Each number is 128 + 24 x the weight over its row's rms, rounded and kept within 0 to 255. Layers, rows and columns count from 0. Numbers have three digits each. The size before them is the row's rms in percent of the matrix's.

# gate: layer 3 MLP gate, 1024x512, rms 0.0452, rows 632-751, columns 96-127
# up: layer 3 MLP up, 1024x512, rms 0.0423, rows 632-751, columns 96-127
# down: layer 3 MLP down (transposed), 1024x512, rms 0.0416, rows 632-751, columns 96-127
gate632 097:099066148116162135145146112148138115145142165063135144153169168145103131151112093129148108103127
up632 099:125149159137123085095119135126106132153137114119125124103133104122158138104121116131137113114136
down632 101:088161140139120162163136136156134120136121153108099113161112144155143066140098121176083146146150
gate633 102:085129188145131144091153120119121129143144145138113087087159117141136114131120165117132143097114
up633 102:136139148101153149141119165148134118056154159141103123113130109117128148154122091144160124112124
down633 102:118095091145136102122111083101118073146117142155143112120112131078123128148135171079132095149137
gate634 105:178136120167122090111098137169075147087104070103200137166075150130102112097092134108126140081143
up634 105:193112141113118116147138142153132161049108133147118134142131191115156102085095131127105118111116
down634 105:089111113102103097112178122122141102133159098143108125151142073082109112109131149089130132139114
gate635 095:116130132110134161123128126120140104117119130119089104112137074108184122105083176086129131096159
up635 098:148123089131137099126122153138149110142122117140128113143109093137113137146159130135149158100152
down635 100:106125123087147134112121125168126145154125136138123135172120131175159193139140133094139147104156
gate636 101:114146121120124160101141120138121132136168143116161132114137122114098164100151145088157155094118
up636 102:182141127124102137131126165077118160150120121164131160128150170144111125109126118142144132156119
down636 100:133130145072168140123174127179144110110170147146164101129111109136138160144131097139146164113111
gate637 100:132109077085122122090114143133123091073075141112137128138137072116134112146115113120123081127142
up637 102:130117133146175151146152100135101148106106135154105136107163144127093122161140107123145137104118
down637 103:108123122084138126149113154148154157102178149140156092110113121134134108122136078118132105134115
gate638 087:151126179139108134121102125186119113143149092140148150144153176127111146149144093113098103097157
up638 094:178110133155146124135149152116156132125115127113117150128118081140101157094157124131177155112096
down638 095:098136168155136148099141107143134172134130135119093157087100136149113201130116122142127085144182
gate639 099:113128113131159113142130123111153104121104129152116141094114120094126111135135178111071096117114
up639 102:133145145115134130148180145139151112171083131098131130156111107113148137109146145115143161134132
down639 102:127077165071190147138148107130139156154129103102087107124091186141107094130147161121176127147131
gate640 098:138125125110134135105106135080116121139114112117132112143102104132124110137145136150111093123137
up640 101:116086131120120137103143148105140096123162138145157125091074140115136152134111108118121116130110
down640 102:147153151116187147143102149091129140152137132133144077148181144158093123122158114136123134124090
gate641 101:088108118139111143129126124128142087199121119119138111127158105109161103063127114112149109106065
up641 103:122127130135140128144155119101143100094117122151112121156151169133110117123130098140179127136116
down641 103:111117149186129125088120124155148120139107143146135095153128157068122146141166120149152148158155
gate642 110:141124080120100149152094151089098110113160185137148128097115167106150106183127142101110173071138
up642 100:145144058130107126164145121127155166161134136114126088085155138136138117159126124120143126132123
down642 100:164111138177136132145125171137137152108086140105135134149157132173099123144132116133083161113143
gate643 096:129097113112097101091155151138122139121125118074104103122156147091124107114150120115120110088131
up643 093:158091125155158160134112150123109113162107118125129128112108110136129099113105141157193127139150
down643 094:119113136159135123186166101149155147125122115136107140107179126118131164118122156114118129123153
gate644 105:137142102163103113140062119144156101133128134092149105121095073115134185097114171091147125083110
up644 103:094165186169144108142113125111176100153143124123143138129116105197139168114167148157108142115111
down644 099:143106085112097169128162164106106164172119134161157134108130106210123094118109139094092124127092
gate645 099:096126118117109153123118126107124100103098095134184135093125128110126123136130111128107121138124
up645 099:097138152146143112122162125115124128098121116148129111135108198127099113103120154117100126140112
down645 100:172140096209126138125088122116123138128135126130103113059154120149110115104121136111094128118135
gate646 101:107143157131117073114145143121085133098124129095121099095118130094134084121107124117158139122106
up646 099:133099102162104146125137158167130101102125118121133170153139141143153097148148111176119140134140
down646 101:138135099091116155115105162091143150092111177152133117128154183127140070140128144111115122164101
gate647 096:108125139124116125105116155187144162099136140112130103186145142084171103152134089120114125112182
up647 101:120101170139116132169121119133122093065127101114162108143088091114102147092126141154076106119147
down647 102:162106176090148122111095122124130129168122123120154116131118126095123159092158140126124152090139
gate648 096:119119130113139092097134117131100153125143111136172151110105109107128101118112111101125127109098
up648 100:117137141144132162123118142118151109075130204116096168148116135110102164098155119098128109138131
down648 098:139145157140062143165115131122068122168194093151090149137149123120126117159116107133154155117092
gate649 094:120109096124146140125144123074124115150115132148144183115119116137114137144102176092133141088121
up649 096:094118121120177152140095133132130119128129117155097136136158139115151139099126154102071149145113
down649 091:148107111120111133139123143122133112144155093127095081128161118104106113142113125129116149158149
gate650 096:109146114143160076159146144086098126148087143106114122115138164097134125172115122146162117121133
up650 103:131163124120110145147151154141176062116112153074132147184113061074130154125111107142143151123103
down650 104:152114128129122111128130116116125115156122148131107207122118096159092148158175113117151124130126
gate651 098:130126142147143138105117123128159089109138142156103159105106099124110143115147113154095104119154
up651 100:132133148159132130149135158101063105117118088097135138122151118150122165133124100121193122144121
down651 101:124110163133110131115123100117181151140122108089161124135098119131129139141147129149129190100120
gate652 107:130121152088137140105145127171154088174130137096095081137133076122125129135139102104165136118130
up652 099:153119129122136170126144150146155129174134164105106161153118158128169144166124056101147154117161
down652 094:109126078119182103120125156095131148142138124138105134141152117111093128090123125139079127120101
gate653 094:136081133144131118106105113092152146109119138129080108080117126138105177127122137144107140127150
up653 099:158105089093142145090108153113158124100134112166136083133150111117163146130123109124150131168118
down653 100:093144145137124080132134124156148141092140138137084128140138137150132132074099122158134137088122
gate654 107:083092133150111121124160158106106138101125170144108112176118146148125130171097118115099125096105
up654 107:067129212129140145133132118126093134105127134155123127117124139145117104109094152127032082127099
down654 106:116112091138116132180125150128112152129157090107117138131124140203130123101116133116084134157141
gate655 097:140086140089099069139102132127081136127117102129126130117118092141107110133118085107121122113125
up655 104:133090144158123155122143108147131078113099118138144146106139084160149155170119143114129140127168
down655 102:157142113154176116128179150116154121134114167156119125065132082140128122157128172107137133120102
gate656 105:097128143098128101154161131117105089114134150103107124145107157102100123101151141105079125094133
up656 101:100137133113134109139114071160085146119163158117129155119147104154143161092117130111131153114121
down656 103:099153161155125137163147151097140117152144134112092152125098141175121095124164102112133156140110
gate657 098:106135144161113123117135131129107108149116129097111119079120088143144155130125090135160132112148
up657 102:144146118168130123140095125077132146097132070142136133161115158166099114112102120136131143133150
down657 099:109143117122157129192116123127124148144143144169113096151153132125095139138159104161142162107116
gate658 102:129110139152079137163120146170120088132119143109139128124123115143131135104132128076157129128100
up658 104:080119152180093147154104134113132114160133143124131107118124108137159141175118154150140150099157
down658 104:135063121157088159141181162152123115136154154095164150130074137107132178126138119141090106145173
gate659 107:135125121114125139170091161098172163106092121143121098137150121128095118143133109103094098130165
up659 105:150118099110119103093128111155143119103129096122163110099131130157140100148162150156129164125127
down659 105:125161113091128124153112170108132138095107109073114148108111126100128112091120149131107150110110
gate660 090:121144131115078146107139131125124145124083096163122137142148156111180143133149104119108021183168
up660 090:114098089136130148147122158126145114103160120118150124098131138152112126130142146095137001151142
down660 082:112144157156125177096121050112117146144088110139124114120118092133131118167066089128126161094116
gate661 092:127110124138096128086120133179115127105130136129126099147198165100132105127133147134149148137160
up661 092:138137096111113068152133121133144131141115165157110124122097162151178131111128093150108137105128
down661 095:167126116093124078158117117134146113158135102127113142079145109119175097118117155135087158137155
gate662 097:144113129114080130121102166142121149102143091132130114151134153105123137155145124105116121119192
up662 101:062097196100117148095133103103125104160097133133121113150122128124157093111128122135135093124112
down662 101:112104127156128126154127093090163124116106089109146114113142135130141117099112098142110153140092
gate663 095:163133122126150149073100195141106126110109107126116150171152106134095065092117134115097118121134
up663 097:120150137151119116139141106112137142123109107118115141095082126120171140168118104125146153130137
down663 099:140131124139141145129162108083163111122085117121113178148139135139107136082076118145165177146136
gate664 097:113156091131139067136155126162148091114135125111141202106135114111157110110178116142166113125142
up664 101:121109102101145132091108172139111079126137158105102138066155170088157131154139143141109118125145
down664 101:122143091170104075086113184117105127120122086149168149075119137103113154100097134156106118121136
gate665 083:116168098100134076102163094125124100117113128122180112087133144107097112149147102087111093130083
up665 087:132121097148137116140107132102145140117138106137137095124110082138165132097138128141174180103153
down665 078:119105136110093116181155156119093143083163119147110096144126148114126156126142145108113134085108
gate666 098:141125148119126093134114165145133111076098071093158090172148122103151120114106117130150119122171
up666 103:085138151130125149084140160124125116134105114150080109134155168122136114164162120079086117113173
down666 105:095140096129147121128082102152144133125125121090143145102136106121115112122105160133142167100176
gate667 096:176141117176113121118130115157144158133128145117132127131158141106107147142164163113089132114095
up667 100:132163145119138145089171118134131106125100174135106113153110125124110138148153127137115134120101
down667 097:123123154142175169123146127112083155119102139107124118123108108190132092175118127131130090103112
gate668 110:165115096115147116132142102126117090087136162131127112092132156102152108125143160163148113127142
up668 108:113111138113158102130157130135195092170157122152130137155138136125143099098149120153141099122096
down668 105:129136128138125152166093142170112127131108087176109168148127160181152047130124134122162099151119
gate669 099:164106079106095118131176172090109116119145113111141109088159138141104116089115109175135121115180
up669 102:159163131129131158132140137141099161130125130102123111121145089148185100141143118111087127129137
down669 100:089125167108132133143111104086105129136109107134117098099136134120115144128138130156138188117137
gate670 106:114113155113180138123141151134122133137135139143072131091166115071092123134148159081113096123150
up670 106:111089132156146107106123119177122113126116136106127172131133120095096134134133149109085097114164
down670 103:098149103136165160101134160111118120152106149152160114132124135150132092170145145091111159087109
gate671 097:104157094131123185115096140115121140146115142109112081139109124114118120159126124120150115102150
up671 095:145076110111099136115121132168088129131200139109127166194108148137152126136150116123100105129149
down671 098:121138135133082147136141101120154168090098142137112151129139140162143133163114124124167150143111
gate672 107:129129123116150093131125115130115109132124114107125111116122117117154117135132101094118128102115
up672 104:151135097157141126146145110125156124172165174141139151133114088128107138136134117101120107120119
down672 104:110194120104131132195120143119143132126162154100102097153113127109149100132098178155134103141124
gate673 096:135159099105136104132127184108103099131124153121123156158143102167117129166100157138134132097142
up673 102:160080145159148145163141121099086140051145123125118141193090143120080124120118114136087135083112
down673 098:149103075088130117113125148125155109111116121119102091113174122118101117145120112123102108188150
gate674 089:173113131075107139108101135135113132133155143148130147105142125116121115125110158142133106085126
up674 087:140134158111115143104124133118149110112160144125137136110092157117099126174148172131077115107127
down674 084:139135078093156143083132117164162116139120121124129154146133158121139158136168078110138124149133
gate675 094:121101134143155127119143119128155141125088131108119109124171105107122123122116113168112094141117
up675 100:130172144145119144131143136130110118160122115127123120098118137102153120107145146088152141124135
down675 101:146086174165160111065126122113083143153098104124168125138147118121139133125114126112146144158125
gate676 103:138112117172141185135104115153118115115145104079110112113133113137162090128123120161125119112143
up676 097:114135126157146115125127125077097128122109139113128133130117162140083132167158148128106113135166
down676 098:128107118167128130155172124136106162135119105101105125140140137132136118127097120143114115121155
gate677 097:120106163107103087137126139131125122137110151148089148131114116131090115131130107106121126121129
up677 103:106157127147110156140148113100078168121122143126111133121116093139112111099144142122138154144137
down677 106:102124136123142102108106103112137110120122141150122181089102148154146178083105142097106136154131
gate678 100:126111154131124169157134133117119124130159131116130136148140094138107098140131152118098121112124
up678 103:158125122096087114134144117140124147155121053099152134146129129079076159151151137151120111134149
down678 104:123097181135138135108130108150131172166131098159122102127114109126123140077119105093113090135105
gate679 101:167101114102162134128083077120091129147167112167168094091144142152131120157156086117093120076105
up679 099:146150089094113098143109142113126102108141100113181128127088076158108143103083112152162122135128
down679 101:125140154130120159166149151150128166136136144123148142182155099127154167123137146116143120157101
gate680 113:088068124105111127122088115110107141137124114088148076119112134120092086170138102150131119061132
up680 106:111129095128115126098113162140145127110179171146128152133115114104161135090096130088141102144100
down680 100:083119098093146133164102121111117127143150147093122093139137155157130111151122117169125170019117
gate681 100:125111151141112139131157107109126119125139143143140152142124108117132133128159125115163120102134
up681 100:143112149134126140092116149110090121159131137155095112103142127077149136111146136134142101155172
down681 102:160135117140112134133130146098101139127165122106182158160128135141136132137125139121106152147152
gate682 097:188117082125146140098135104144112109121101140114139119151122109149129147149134114103120190066102
up682 098:143094164113118105142148112111065094066125086149154155135148083154093116127151110139106128092117
down682 099:065102173103165089147122169107131082144129116135110114142151140087147134132096134136142092177180
gate683 099:143136112099115119132133146169164126142161151125108113112098184171130101077104099136120116092135
up683 101:105121143113120114185169099127112133106137132175124159156130105108116107103089122081107103120120
down683 103:145170178094123077136153161137109111099119149119110111112133093137124133152160161119127155142109
gate684 096:109114103115110113145126162128141093153137112115126081158112159095114103167116176094144075119159
up684 101:114090097141109123147127157121167121120135088136118155124158098108145146137154135179150105151120
down684 102:126128142139136170123140121107169153154164112122209121122122151141123129122119125132153108089081
gate685 107:160118136097141145109121120171153202101164130137156111146132145122107113124113111113117110107150
up685 102:149163160153133110159155087115103181120177114104143160080122190148078089139123147168100154120124
down685 100:158112121128141133110160143136080102099127134125109180123138107146125149080123081138090141122116
gate686 104:164155078141070144154113189130135150144121162115152122130127115140144139096107151134114135099114
up686 103:108099127138118124131118132085090064111101100115109167109126175102098093141139161104135134125150
down686 104:144101142160102117124132108115070111115150103135109109130064105159123125123111119118085137157106
gate687 094:133074110074185125096151123119125120139126148191175127127157104127117099138164120172133129113157
up687 098:071114149149132106105129134132136104134148085135118136144157111132118151111129140097112095146135
down687 100:154109099108135124163121154102142094131127148155099095130176171089147169149116103137113126104151
gate688 102:133156149113147111122120130131099099138145160105107138144110134109125119083156085127132142100126
up688 101:122146144111114165081119124135093096129116131118143164145053162094099141099097150120082113146127
down688 101:189143118155148122107078109133170138149161117115140133139095102159084089132117099082072075135107
gate689 091:164142127124115117157133168145117140124117159116113138149115105107083114101119093120109125078117
up689 094:137148098116133137124149174096104145137115110145114135131102096138184147122158114127119127149150
down689 086:112143126143157127104108178130152088123165098121145139101125156108133105138134125092148141147159
gate690 100:115139141085152103185106116086130081140138171086111049104120161053138126161150090105138138108157
up690 096:158124150159133148124134144128138101129103125146122134160145148069105164148118139111091129125124
down690 099:133110099097155148138118108135159137111143158122117141116178139122100114097162069124108124141073
gate691 112:112154108098123146162088117077156137160138128100135110118125140118133109142083107135142093139140
up691 099:110151154110137135108112120126135097126112124116130135149123126092156108148160116144128145126146
down691 092:147156167124118142119139146137134104120092136119102104190149141108135154143108124135160126121163
gate692 101:135145114153143111096132099143133144120143128106146165104150124134097093167125160147100154110120
up692 101:117113129119178129142123125135157135114124137156076193162131107099104172118144120129095098136118
down692 101:140105132153115138120139138093154168097113073130169129142120127147095084111091133143132174101106
gate693 106:131133093159114162083089125192149120114080114086155139090098162132088142135150170129156143097130
up693 104:165145094174134127125127141122133132138178098146138192128133159138144147135121136109154161159145
down693 101:144094123102109164164127116100123147140130152127119158147095142115161110136108112121110176084125
gate694 100:143112084092100119103086170166147117125126158150116131099163127144125171107121072092144079133100
up694 098:142124157122116159163148158145130127172141080131131144104154125130140139078127163152155155105159
down694 097:167116209137094142141099148106177108160146140136090131143128142167133140146164139121164125090121
gate695 102:144126135144177097067095153183149141132093119105139150168115097141132125076154118093117113121136
up695 103:148125102100116134122099132169086167167176107092171081102116137154132124150121128136135112133106
down695 105:141197136169143150112130128139137101124103107097146110097131112120128082120152155128174126153089
gate696 100:171073141173150103120144147122160140163163096148076096139126096097122139156131115101104125101135
up696 101:141163187141118102185111157161150135137137124129125106126140100120161112120115124126120134142102
down696 105:127102130127086166085172130147093179142087110121109111137159135128113115145149122164152140112137
gate697 098:073116119155155150122127095133121095148083138137114147086182123147104132118155119146138139096130
up697 102:089134103139160139108137112111115159188151081143077114140096147137135109132123156124126134130146
down697 101:180108084116122119139118145141148106092088154092146100093111101175135140137149123142118137129159
gate698 109:133126111124149116140113145132146109119084136105123150132111094135126182123122158094144111109121
up698 103:136132104155121112131164142117131122139106106153145114152117085130138133096109151099163150111131
down698 097:159136161107120124112135110117111127147165109153120096144135087101147112117126109137103128115163
gate699 100:116111126117117128152124125158140082167117101115101119142150132121096084103157123107083120111126
up699 099:121123101125148117139124090094116120143130113152126158138161117161183108115166135131127145108131
down699 099:132095109159145122118149132105113055125159118124152128119133161098143144081163090129098135081111
gate700 098:108108134146104088104126136154133129133153172160123116143168127114130110087077111108121095143132
up700 101:157095122137119154095106109076100140134148130091122131145129128108134086147139107116085140128161
down700 101:108140096093141137140137162082139126126145133127137147119145154180126075120103077140140147099187
gate701 098:133091097121109132100119123165130137118107156127125084148124130124115120116145132159118122093102
up701 104:124090146161123167096186105092153130136112106141133132070125090105098129142149164118120129134134
down701 104:166163123165099148109113093094107156096095121151172120112147120124107112072170133112177154101122
gate702 097:156130141169167095132103077165095116144138147138125140085155132122115100104154137095160145116091
up702 106:140133141123163098143135158129089145125129083143083154174155156166102148124146162183150110111120
down702 108:157094096170145109153155170097132143137088129138174147060166134120119119115133082136117133118110
gate703 094:134130171154108109060114120145126143099133148147112160143140108142133093125098132141114130116122
up703 096:110118075131087148143171132121089101139096085144154075107085128164131113177113146112149139120131
down703 094:152159084130147123103138127091079127083104110131149145068131184145131121149106144110065152079128
gate704 095:105111090160118100124138114155147141122118151077118104136128127123128151120130139102094109099112
up704 095:158095144117164141096148136123097123150101148097172085137102107132141144103169123133073133139185
down704 097:120090123138104194148114089120116096135099168145139149137122106144132119100160097099112147126042
gate705 099:120153120124106166079124115173127123137113084116131136134123153142145101112132142112130126096173
up705 099:109118126108126163173110101130121113104107101108104156140175122126143128153123133139117132135137
down705 101:147143128152106107129154129104138154149148104114158110129115100115123094107153133115139079172138
gate706 097:130135103136125120100120122068117131118157168150135169171113136147125149118110109090136148124142
up706 098:179119132107172128165115169076120167162109153119143101124110185137129175071103114125096145100104
down706 101:120126158170081094095110114087135127101131148157117180140113117100127123107112147153160113154130
gate707 101:131120118133156091132164164156153113102116161135090167107131119087060111111101088148135129104120
up707 102:119130166157134114139152105141089134087144107094162112134137151145085066121143136134121094116162
down707 101:133143152147121097122121091131115122119139134153146106149182129062124106138123144090136120104155
gate708 100:102112132138119138142099113133108116103157095128132174122119137089140106120086099155153150124141
up708 101:139107124112122142080097113167137114138092090136131139080116094128140116099104140165140107129140
down708 104:148106189070161098158117107111150171113146135174114129131148125111115093117124140172172126133096
gate709 096:150146124132092171075178134133101119124127175081128163117169081115124107090139146115165132140145
up709 096:107165175136147138153171132113103103125125149149143133084130113115155102102173134106124118126109
down709 100:134096176122108171147096139174096161139111156110148133134124105155121096129134146134102143095117
gate710 102:116130095150123123111155148120107133126114123142081105125123110141105121127123107171118138098113
up710 101:144133117128148145118085147148104169114166144107133143166114141139139158128120149151087101147154
down710 101:138138135152111125154096133161192134157118149115119114074138114139142139130152118114155093127124
gate711 099:150109137114144134083101092128126140092126100115131131154109076089103138137109139064099118084123
up711 100:135129102133141126109094126118172082123129130110117116124148110128121123099141084140152134104112
down711 107:111101135126154118131142120111166130113127099093142128090163109137115102146138146122153142124150
gate712 101:120167092141122141073077120152174101092116103126137117104137090115111127119114141118155145112151
up712 098:153107134075149144097114139140113165126126146119120125140086127152104150130098113121122119129114
down712 097:119115100133146099178109071169150140158144092116144129121124170138171082176096132126159106174135
gate713 098:180123100101120102087093156186127169131078118108129120124137149156135167134121134121101076113102
up713 100:089135130116119131154110081126136108135115124103104101135130168127122132131154110107126168131096
down713 097:156162102121137129117127119109130090138121140120161137141101144102115082123161136102142102196110
gate714 105:129091084120158122106092069132107136122132130132155151103097156112104185129085115173086114091092
up714 100:144119142173160131139109133141092134117107127164138119149101175093120164115132116149146123172099
down714 102:087191092143113151119120156177154150147087105136141127146108112143107116135110118127086130142120
gate715 098:083135148148113142139117090166076125196106102117128085113147122136134121134164144159141144121170
up715 096:160122163161116124146092149110164109124151154170119165148121131171126149129115117182148143152107
down715 098:090186142151174109116112114130101130148088134138128125102153123127131104139132130122166145098163
gate716 096:119116115124143080152135117139125127158153094137112123163118088141100093087112071128140115113128
up716 101:125159163161142143117150106142134075178086108100159126114142121140098102170086123161105129097165
down716 100:145137154146138143142147118147134120071120151185201158075088136111142120115152087097135137167129
gate717 090:092106123117131124092130095097127122136135148140125142148116141115117093192142106100087104145129
up717 088:130118151109095127116159148113116080122130135114144148129102106129145122148140137121115104141140
down717 089:135135090113133138117120165084175120155117131169147125094149134130102124131117075132157121155141
gate718 095:153112125113132067057145070131126095133134141115126140117133120190077110113105095150136121111122
up718 097:152126118164146122103121121128118139145160175152118110137133130158152110138128120137097155129131
down718 096:145109092129126146167069143127124123194150130141160129117151096138135114118141139131149155112148
gate719 110:129163129136116116162156185084102107141113134114093133141093167097115106116160155121150123121152
up719 098:129167142164123134123113103147138135148112175158127129107146108162125146108162144121102161112157
down719 096:124113117096133145162155115116142123140141126123089128110120140160164120173121108162123133126094
gate720 107:136102099098154152113085145124138122126150143127136151115126131111139108146154114128141088120103
up720 105:116132140103131169149153107179168096150141100076135122141088141149138050118119085152126122094121
down720 108:122141151129179142145120147136131120136175142111092098126125138090115130144164105109149144089132
gate721 102:120090123125113079088161153143140086105157129084116101123123139150102108104147145178165121122124
up721 109:112101131096139116060144152127106152105127172083136123061135164127125169124166155139150098126152
down721 107:131081121150120110148170157174183164090122175126131104150100140147114144110134139127154148183116
gate722 098:139075068141111150125131157180147123145099117123147145084146079161168143123132150109165120112137
up722 102:121078121135117161138143156129121140132132117093156102104133099136139111115116151116140113108084
down722 102:099133159185098172128108148139126106133140130142119107144122119111106107115123132151150103166110
gate723 095:154185094120135135097091155171107121186127106119175101120127117144149138128109161153129115099100
up723 092:121123108114108148128164107107198117119144113121099135140148120118138153138139126127125149168130
down723 088:146127103139120132123087160116153143164191150098167132132103114141131134114112099081070143094113
gate724 136:111108108137117097090071079151115156118101079130113129125136175116148113169097134157095116099129
up724 113:087110147140119081118127102110089083130090134161130133102166125108128111142145116150096121131101
down724 111:151112171162170097115079157170118114156146133144141123162141089080107153126130113151107162130144
gate725 101:133136173121121105167144160144100145140091091092084098139128150128104131116113139163135124139118
up725 099:114132168147119108092140127128098137171099118103158132113121130113147150109132149127130098159130
down725 099:145069117125135136119180166088171121119152122121157145112100117127156120151197115127130125159135
gate726 100:153121094150130100106105121125123106102087115134134102157102100139093155169099078121142130084132
up726 097:190139160157082119115112144125115087155151144129139122135181122132138140097120122121131177135141
down726 098:124122097098093165164128112111136142131121118161121111131120160146122076124152115108118120101142
gate727 105:118142108140125125119093109173128127138111160115134138173127145060142120139104106134147124106125
up727 104:070168117121146121119087097082120139100170143146154155138119106132136148147159084146105122131077
down727 105:131180152158093096173118138153104155161089119088158202125107149171128146120101165134154175134195
gate728 080:126121143125133123177143092105162149134139145132117113136116111132121105132144152130099079114134
up728 087:138136152171140143075149098140103125124103144146130161109155097135109142118137127124147183172148
down728 075:138108124142120115135149150133116167135190161130143110137104126117104154105086114122149119125133
gate729 100:118173128156134107102062071144116123129130144130176129146130141083123123101105152094128137103172
up729 101:181094090146154104115129147191105126116143122066136123084147156125118094124136119159105103113177
down729 104:156108105110137168147113077144140125142110140090120131109119121112108147132109124089108130124150
gate730 101:147116114103173121149116112139123159181148129167109088153132131107099133072106146098119130106111
up730 103:074103125128123136164131132111105165153156103076124130073074176137123116158113153120123116139083
down730 105:128144096096135174156105144134137141158112123112140110070136135108142127087077147128114165087132
gate731 100:163103079140115135110078103188177139128131130145127154151123130124157146104133138119135112121170
up731 093:160141138135129163121161151105137115117166133153125173137106100132152112098110161161157139131151
down731 091:087099162140083127140183096113131105140075104136115112112105126171137106105109130147160159157094
gate732 112:124104086102088150099119118118123144153101139093143099096146144095093162161077120100108103102102
up732 105:143133097148141134116122135130094141163140113154102126138158113151125119100135102127107094143097
down732 102:135152129156159119126093135086135150130147106107186101066149127150134105134141132142060153110086
gate733 099:191119125150139095176110147089125122130079112151106119175087133107140107126148098071173137125112
up733 104:101145156155137142112184112108118078119126109137132115133130128137131125100131109130175138148110
down733 104:126098164124129131099157177113091110152087128125144108085142128169142131166089093133123157103141
gate734 095:123141078159142151084120139123156147118112146093138173112107145097140107129169092088136122132139
up734 096:125144130099079100121128133105128134153100103162125118120197109130129113116166115145144109136186
down734 098:130127162135086138075139075128126125114100110077175155103123117113140101107129155131085062180142
gate735 095:105103088105106141131086144156150120138095134142141087078147132118128135137137095159133089100135
up735 098:135071184098133094143137180136145137112115123146115119136151113121163141112166135088148101117117
down735 100:147073099102144124138119171142152079166111116160124128116134099127135137111157148172102152120122
gate736 097:125072074124101176119137146094157147146094073109156122096122122130102140107150102131177154119166
up736 100:153163135084150200084115101164115121156150134141102137125158097150155099129144150139109107162136
down736 101:094101143174112102140118102154103153103169083108133147132121121143140102122178144114101120132131
gate737 089:103137099141169135135167159137136132143128167122087139130134128144153111136107111109126117145079
up737 089:119129103167130108166132101128128160097162140179129174132120159094116135099117143106118121118149
down737 087:083125129130142130113132155084103155112077125137125127136119150118153151126106095120135099137108
gate738 094:132151121081140095130140136136116078127129122120128133092143149110089116144145137141116133131167
up738 098:082104143090115139137145103091138088143133160098127136127121136140117110165117157166148132105101
down738 099:178092181102140112116121142131136139133127111076168123124096141124145139134162122113102105135132
gate739 107:175124148104084084140130168145109116165127170134126183220131114089121136131127150120139128127126
up739 101:109163177080125151125163097108112137139133145089128142099113151130128108141121148092150113134160
down739 101:061150145120172150140120139116149152148167153144141113118144139145097163138108149097115145132142
gate740 099:105133107150132140132095109120176124085171165088127131132124139151121095089097106130101130120086
up740 099:118091094121139110130154094173150103107134108084165116099103095128094118102128153132109125075101
down740 100:137144138127148106130125134145189126108129147106109114138123137151131087134190081164127123101118
gate741 095:145143153158157129122098101133124127137148122092133114146102112142118140138134117090121123116134
up741 097:114125104140145156125140157153111122138140141105125127116153107108156123158142142131140130111114
down741 099:154127143110138132116169141050153148152140136133131121133128107146154080108126148098099133089159
gate742 082:149148113130092126125130084112132082132148094115160137147108098129114159132119137072095138112134
up742 086:117096118163108131086120137152150203144130131113136102110123159099164135134139133115099095098168
down742 083:134153133096186136108157114078103086107089109121099148158103114109137107115114088115105119123121
gate743 100:116094176138153113121130129146092132116125119118113109108163114120101152085089136144140122110152
up743 101:146110166136141117095139121169093112166124124106103168099115123140108136107113098110158106125148
down743 103:141095102128121070142139181117130133095195133081163148093135153173122132139074096162143151137160
gate744 098:136094086108158175173119135137171126124132152117133133127173085074148113124138127125119106101169
up744 107:140093138115121131111132132131120085148122103070137155145154121092160114123122176118164125133130
down744 106:093115134117100138142108150128111177136160116110159129144104117124130089148135129129156122106122
gate745 094:155090160153097120130135146099123125069085098088140156132158131144120095123108138125156121102136
up745 098:149154135154133097148118168097136137098101171120102119121091122098090167129154159102095101139184
down745 100:118120125113096135084114123131134113119123156092178139162120165157115111107124122166178129111141
gate746 095:131109131138098154124149131155133181131169099086117156084113103153107119087158130108111133119126
up746 099:132116123163155157127123115132128133106123120130202139093099143147095114118102172099140124121133
down746 102:119123111114131170163123112123112087105142130127143059122088126141132131133122142118191135138145
gate747 099:114137111116146123126091131099127088111117142147105080089146096122125094139110138112137151099101
up747 105:177134126122136119150078109131154179148125081124183140158145127139140154123124108160082135109100
down747 105:079133175113141126128151119128162100145142160145109175104151132182148113159141107086129131141140
gate748 101:069130084126108150137096121133161086180138101126130116149173139123165084137092132121122116106147
up748 102:132163142109133080073104133136129091128136133128150121147140116113144125129107102145171109141143
down748 102:134144111125168112099124157109134097142136125150126104135116105101115165107118109137109063128168
gate749 106:128101098105088107130130142122131118140164179090127141139099123080113108132117107149137142063124
up749 098:112139117134120113171118080098090098122147114154113123125142120078101138113139178152156126129164
down749 101:159141121115101134113129097122143113126147126134134095100134136143136110121136120135114126136116
gate750 101:115135113127128117140127086061105105155135126156153107110135110125095120104113130139140116112115
up750 098:104122169180133126116126108100147153117123137149087159142126127130126125091127145134126110148135
down750 097:103146137121142155092128142164147107143099144162137138106125163123148108136083090078147122121110
gate751 096:160140100099127124140172118117150144148102089093115136148170108119081170140174149147138118118148
up751 101:129124147105128149110110128127116115096153115158104142118118117140118139116115147140109092127136
down751 104:172164150098094106127150128127108141114138135099123163164103104153094069157079097144132118163157